config = dict(
    init='normal',
    init_std_qkv=0.0395,
    optimizer='soap_variant',
    beta2=0.95,
    final_lr_fraction=0.0,
)
Each number is 128 + 32 x the weight over its row's rms, rounded and kept within 0 to 255. Layers, rows and columns count from 0. Numbers have three digits each. The size before them is the row's rms in percent of the matrix's.

# layer 4 MLP up, 640x160, rms 0.238, rows 0-80, columns 80-159
096:178100103070155131121178153142137190127169128109037110149086178117098135159118105163068192135156154144149049091175145126111137118183049143175097092089123154153144114118170134105137127132103122151115097168142160150091125152111120130139094150
094:140126111132189098147160197122151137175173151134121101171105119147124092198115107128121113086151161168093095110118099071092109154146159100101174131126131101105133089118189116108143091057149142169124140190094090129119140177095187094164140104
097:148188104112119133165167158131134111147122153110116120150156100123156156137130174175169154161144168117099161162083085133139147182160128129174104161078144150161176138170110147137079042141123114149111128071179108167108176107124150119102101146
099:125113112143082131115148118173160136094106146103115122167125166097074099077147090092127092122118109078160141118095095118105095150121102041161118126165194118153142132138148157083108107133114165090173115143185119145089155124173165112113100139
094:119112183092192082137094119153097140113166102101135132146104102102131180132154092164108080055162094109145101131130090095097172175133088127113094069166117098085103169120162112139106146181141108135148134146167128191140103082132118172155149123
098:139099122150166099041065091147071129093116139156121208056139160096117114185113134097095093094138122067104109075113161158067166142129150129090131120163094140076141142141113103114158120162122145167140143085141141178096136130140157200114118113
106:158106101113130133107127131162121083160110152128166152122167159140153184097099101067127132122150145090108176136114023136119152069143148080153107101112092093071094157103165156096096120110061094099137158164110119090147161084088132140134129133
098:139147147125086148193177132128171109177091133123090121127116093114133130110156132158073147159109098159131139142125135173142137134103102152136151093047236125168153075137122124063172106103127143138095099120098169132134145111074102118123106134
108:127167158105163085038169164137142134167157112123152130117098148112155163128111140151115114148092155128121114177074092143131139100152098076085121110145093135155101144056138129109121199119115140045139151109113106111084202179113149097154119112
116:161120134135144101124146118125151160146124140168103157157109124091125149098141198131116139073153108138092152127092158170172111165101100172197093148127129069079175144118083111103154123189118148067092138142175133137098164109149126169113143144
099:131134114120172077133145115148155140119097156176094155079118096175152103120076135164123178143108106086139121124075161127127167120153164121144101093133115126120114121152081193156085139115149145088151169102094105135137148111149170169143152103
085:144097102121168116149140083149156122153089181110124190163125140100157147116167066160155180070150123118142125144093126120095155141100201126206115119107111131099141157098126246182151104101126181087101099165102153129175146163139154143134066173
093:135121171111101157113094084120068120109140160112153147112116126125119153143143067116099162152159195129178114189102144131119082159160174067079174173118189153119141120134100069118096208137103125210147142139142094107078138120125148113087096086
107:096128154066137079095154121128174106110148114150128132105139164137150172111093141112078121121134122170120156099161066151177118131149068148125150118133107085118121149047113111163101129174080133118133122130137146076095093198134147167189147097
105:097143133145127168094110146097135092112115117099152135180088140171141196100124119137113117141160140115093154052109110164157162140153140090148144168111111117131145124153126150122120155109135085124150158169149120153107115170088092190095095076
100:097163166109099141136138169181071132154187156100120206145142165082127104109117116111150151111130159129113114111086130139173194127110128108090130146150152108099055079061065164089105141110146067151149151142113110103080141135228143098190075122
103:159129096125123177114145140145137042185094108079089104111133173175132142096118111067127100130083135122187110098101115135130090154100143091113124085147127167103128144126092100128132065127131104163119127139136110184097190110153173082168125134
101:148151221153139185149140105117144132101145113128141159162131085125156074162126134152132102184171129149141086141139140067129071098196159171107122140211160131153153086109127115128085126116084049057117131152151132138156152109128142127118120142
103:106129109066129108154164112154051138130089097160086095129132164134186157119147175105096137138110125141096122114058161156142070116190066110181121112175115150128166156129138137159062116130137079098130125128099180080133168170096122107129066123
116:103145128119121148130096125130169106206074157131156146116095117078162112117057139092111124128127148116113188178085199153135124124161107096113091132110093125138181116078083121134076136140124080143091095158120180163146152075134102129168163129
099:133158174108124099125138096126134136162138120024143140156112125153105105099080125105122148140106161141171129125111176126077130119136113076138074156111179139146118137161102220120153101084125192147149143107091114123124138100137133169113116050
099:163176157094139140178146134149171188122118204079127115073114088065117113133160183118179117109112155175169129102104069144117172130125137150175071134141128134113138085170114128145120088111139149140131136071176187139103171125060150126089166108
099:106150120149116131069159176077132144168108091094101158117077147153124087136145175192169126153133098119060157146128140053131121162123128164092168121122143129193146124230128098160108169120098153103118084076077114168123180139075157175081114190
104:138081107146136074146138120161114147119066166093216136138118137114110136090132215148183097093112172176137160171076134172120151131128115112126152096154105129119141121120143094081144124138131098105097134117146165148119141095138033113102162156
101:170138166142094152144177149185205136111121120085112129174123075119159104075143135092074098116170113186123139136161063143145116120128128121137098144118116111068140117167108162141134106117223154135145137142157129152145104139105078125088081114
108:158167117114110149085067165102164124147162130108198108155081136069095160075122103132088079127133140113168134121100092135103105090142152078098124151098146171094178111109100056138180148172104169147132142083175153143126088160112145133154143106
091:162129137170151176170126117146151136154159124143153069111076128110111135097169142113118113125069170170184110162056090183157151141111164074088105137136144156094140101208087120081094141120135163124120115115114142094097181080104146173117144069
109:141153092102103105125153141144153109125133151213096187115134188205146121125128124134081133170148082132129128071120130087130121074103118098116164139128157132138146143122135189160151093148125135142129148115135151092084136121142185093101114172
100:126121149134134160130142014166124099101152159109117119080113126110141123098141108061076116111146133116108097132142090170157158214052203116149156121122175140136072095126137125117122107115186122095198107107088154130081102102181166128078127125
097:089149143105130130152157100132113116147128157135111149134111133127132164092087127103123159098134173113153190155078148127132120192146114114131122120096104127147136067125113098112143125119135119128139207110066085102098209119128081167159183130
095:102139120105112124125118179110169059174150106104141107140169121092108151100058159152092165104086090077173106106153106088168073148108127102118184097099159092138090106125088110167049220160152127132125174136123155125191124105077101139135163107
101:114120082156061135135072165133117128175079144164180132116187157091164117105078106153130095126137144135162174140113126186092095119132152046089151129139059157144157144143132117087091143119142122168136160208129167135148104159121109127097090162
102:105093153111137103135147088192160100114185098133123134142127175145090184151085128105130079134143134129137129136146132152133125109088079127110176118128149127104166198163152188069184136154148148080130130147151112121121103100115135119123095180
112:104134166078116111109133120138118105185135142100169088189084101187170183124112135118144142098129102131120152121132089150087089200156104105189127096138139138112124131095116133082086159091119094113136138121132120150142132129122103111158171143
102:117088137131125114168102118108104126134160108105191125171181190116129159148174125145119107100082074064132167188086172127159191076095129087102131109135143130085157119215104141116077116104107142119119121127134163196142099113120099149183067090
102:210125092113148103118100126128143124114220114140105105133180147130146127093093083133124113151077124149091127101151083045139083150144163122107126141147123167176115080174099107128086052133175147111135137107134120130150136090068182162142066077
099:187116111090106127139119067178134121081155088106124144123099150150176120117073184146162134155153129129120118105182102107151136191135129180114123141164196132091134125088076134182138112178115118137153153139121137133098130101188153124167105134
099:162113118122074114108179103181139115144123132165132128149063139121074168105121118129110176154121099112132091165126156118101157083080146166128104098112102167108151062142080132185141161107127193140080064138171120136073079095139133125110067177
097:128150083088091086170134130098199146141142155079109131113131122094151112166135133096133105171106111141172134171133191106045154152146079132149130158083129123101140101095148252144132124133178080133189133136134123161151137130187111111144103086
099:115144140132119116102104155121099096169126126105108080102122175155168142151074136126188140203171159136157112079100096124112166064168087129120062133122118162153169078083163127147140140152146123042121171196129104139138102156160124039124118171
109:066153088177143156166112093135143158121077133147201108100161158125174163080112116150078146126126213088122067143079155153082138089153188147107129163072141170152127155160134196167119135137082032134154135117132102121118152112146109126132097135
104:149108167048135097131082096118113134113141125163122158154150165108127160148112095168098107118199150160135094121117159132147143123134080095113097083145153124149111108159158098091161173154178078111152185095180113141056121188109149185166113097
093:107141114087076091167113152153138050145107125126116115094141134127121119100031079075143121149125128145168089155109125127174121130109123161132075173155116074142149121130124181057127162159151109095149154128059087114149087065132127065111112127
102:108139122131167145109155133156157108117165132164147141122147048097107130120048115137141171146172057193121190184130152128142132104131171217165174088136142157131180112115099123129096130183123098105150171140076094111089067091173128143122169133
107:127101110090097101090166146132157140138161164151084104183053141091083145155086109126107169120124165147142087138118099154129134164135163129132099092067098105116124152118190120206126103129090155082099191163190087143131138117115035129127074145
096:162113089122177149175087091087070136111150088106150091159154168140082095091111135130128148154131121118115132128084113123142154135151119117139053108176062112156158072143133069122149104184132157120130134123067093168147168127126094140113080126
101:124129110065170128064117145082161103126134103124155074155111123108147120157062142125157105101059148126198118150156121102143198197123118078080143108104099154101138132137108115133128094168121133062155131081166134143147083141129064117090154137
111:131151146158106133136164116165181112139158172111153187193124081122095148145156172182100141126122132044161158160092144153174093171164155119110123137086135095101123142092113154183177206034135151120131116173103142141140125187084129175091101123
087:115192116105178157140051148126127143142135074091147154144143160113124096148164145117105171155114144084185164159200139145121096151165121078180119092175152131086138093113093117171123177069093094087125143131200122167153050119106137197169105127
095:166136135198132160106086111126132102156159106062078068153088116114098150099118126114110095194128185150149085152140149094102133099110131147112127142171162091128130114117156137201115113145092138152126110152097126130135147086107150146143090197
092:102164095136055130161164106083102166110157099097095171122098154080162161151125195125121117141102102119133141079142111094085124113124114134104189137170146109050152143159153127096107127124105158173119140147142124129109102235113071148165142084
107:146119155121109134069118136115115128104155114104125107176138122135071112132077135113132112161167135140071099123126101110144085114097141141140169143116161152146143130126117107185115120140161118112085101083167108101124094183107149109140115152
104:142109095162180143128174132101131152105079157178088154059103149144143104192145136177143081119134102203198156188146117060096144150139174094154118171112080149142121069099085168138132163118164171130161170139142069143062133143085178111141113181
094:147231171154094106176103160058092128141150147091139167147122138054155119151176106146149083145120154132164097139127096100081070138128118166121139158112144116154150129066169250119125075109133116106170136162169117116167159125198141123054077086
098:097123123165134140156164132137098100125159127147160152081175172057169135152115087157109133143205116202200144084101092096093195117099064119135138104110145122062176123140126128153158139109099116113126148093098196174101089156165137178082087110
100:154147138175141108092156107110142086173111173098170147143127133156148202070121113134138129109130165090165124120133120102139136150153119097117112092086130147157114081114104073100098177147110074157093145077077138147205164127080116129069080166
103:179172127132084160103107156075110139116103138124099165142132177123117127111088202151129089122122121074161148134084196099121128112135034107127103150073111159105136131159133067135106096141137111087098179099098122124124124097075116178177145123
106:171081130105026148113093137152099152139158152124093088161191114125105128129114090113178111094148181150102090167165180102176166136201135094130119118130117108140150096117152132126142093145120048113194139116087132079133111088164185104178140073
097:129120129119183132120180168138109148103187146168144094127138123123125150174088156142074082119146128162170166082139134202114086134153090148138082110111102170150166167104112144128091111152096131121136128053144121133096150115124143148130151097
096:182177152088114099123051113205115146161130103142159123164184061122162145111079127158107129110133188067088112137133095131166169090139111107139128139105090166134153154182097114110142078088093184126144147127110115101146152142108154170160090137
102:159196143098124109110159094131039123169165152169152115148122129152090127144114123162076125134173148145113095120123173147162111157114119124124114050125126150118128108098113146105134106118053140144115147066172174151112146134096135163107109165
104:130155167106119065124111152137148144135135176175148133105123170123125140184123102102055142092101143129087128067131108153119126138153098077087096146171165126093148213158068038119191168126120062114149147159083105126126137170171157137138118190
096:113146132140085106181150036084106159150060124146136147129110096150117109102076149125037147095166142148129144130121099163116122088097186101080096132072083108125150178155126107132090173151069116137172196065163174116080165129133114187118155112
098:126141059117140140173153089094129153146106101136116137177168152152122089065138081118083191177086110129073054149156096075113105126096108134150143130111184094148166133100125087183137120096090098094148153192147099159177145125096095161135098121
097:159146106121134104154121137173111110116095175127111141172105152157089090142178125092119179124170123151127107225106142109106100160136136074158142121064141109116167113123108183097096183078165180131159135121133176109131178154125141105097169139
100:144074087148137115130163083169112128090093145100185139107152144076082073132147140096103087142117187158174184146141136104143134102160156132066186163161164094065192142117134146064115113097141083195154116163095124165108173155123109078087159138
089:086153099139139148116082077114078138177182151104132092080121118035114069151116123157126147124117158099134137164120106089101108160091183127124117060170121153121116127189163135125128168146105148167163123133125110158089162133150214138114151077
101:187136108091140135135132111119103094109137128151089071145135093132155159114151133199129093148142100098191112069129089164200150120130167116120146087097097142150110130149109147079087125131090200084123199122099128160097101187101118162081110123
094:112131117101137138096144086144113091108134143160115188148180089071162209159113043116099083102108131092099183134051135083182146073153183094104127157150126143125140146123109115126149139158134094105124128121151140135197119119167123092143143115
095:102096108182151175137185117074141102082122136106146071154106168099090121065141133145129124075055094140168133150081123126119170168170088137200138152112163123126122135056177192144133143153135121135188079111173098168081106142131100124121151152
103:136196137093174161109131100125058154106166112143167168074160181137117126107083118123133154154108137107108114132129136032103130090138127106124213135103096188146122148111125070175135149128149132098104152108134125145121154147098130147106100126
104:147073148134065164148193118112119136159121125109154186169114047123112169125116106095136138101136137130144129121139165146123150174148123146220055097078110155085136136129110107135136094129136173128088143155133182181131127095163063099116151127
095:179148094126114138104137100123151174151137069098157165160159133070159120130148174133099106082134113091210153087103125150200148160133049128117127133088116127135167125158151141143105176156180119129132094079137146129082120183093127146156138121
092:079119089119125148212159192130103105150115183143092099109100128152170091102063139105129131161179095087126046122131123113219132104130112090107158146123161147144130085130098128138141146094116098099121170060125102152099104193147100121153153150
098:135125082100123092114111112097148109136118114116089104192167129112131054143115150147082142109083139139141078061071109120126129176098129141129088137156175146105176194162029151135115092135144103050101100145102108116131160149122184118170122143
106:107182130080157126121129097111109083138071132131135123107091182126097115176112173123192101167099125155120105118051126080174140143113125087119126082135124115111101087090163154105123084126073145147099121090127107158143150149138147120076133147
094:095129126085115096164171128107111144150161086127094148122138116160077076153078063085091082177127109120140133087144149129092134119115107147054146135066192178169189155084127122060099123168122133127137140148168139179128111112108095179103128122
105:107086172074095144095095140129150136137190094138109169079130112113122122142151184144170054145099108146182108122055151087143109116139120159168074127123086113110153121053126181132121124147089173075108082161061144120157162108111088085110171170
106:086152131141141101122144093100105131152136136099176135124101091131193131144117126108120168117150160113143132115169131104163164104114134175106188126112201132095184105149115158164143152122206109140105157132210144104106094193101095105124135155
106:140131120096124140159101135130104094169114095103108136196123139119126136208109101134051126164101144101099039159110139073085168140125112131200135135133137130110128119133190139068151078170109179170087135126142118126131137117175101131135143096
112:118171138135133133158169195101060181100143112189123118098133133131124092117120126148123095098128095166150099120069132132111197166093123183143176139094183174146138124135137093164129135162115163099142156116199187141129129183102111157132150100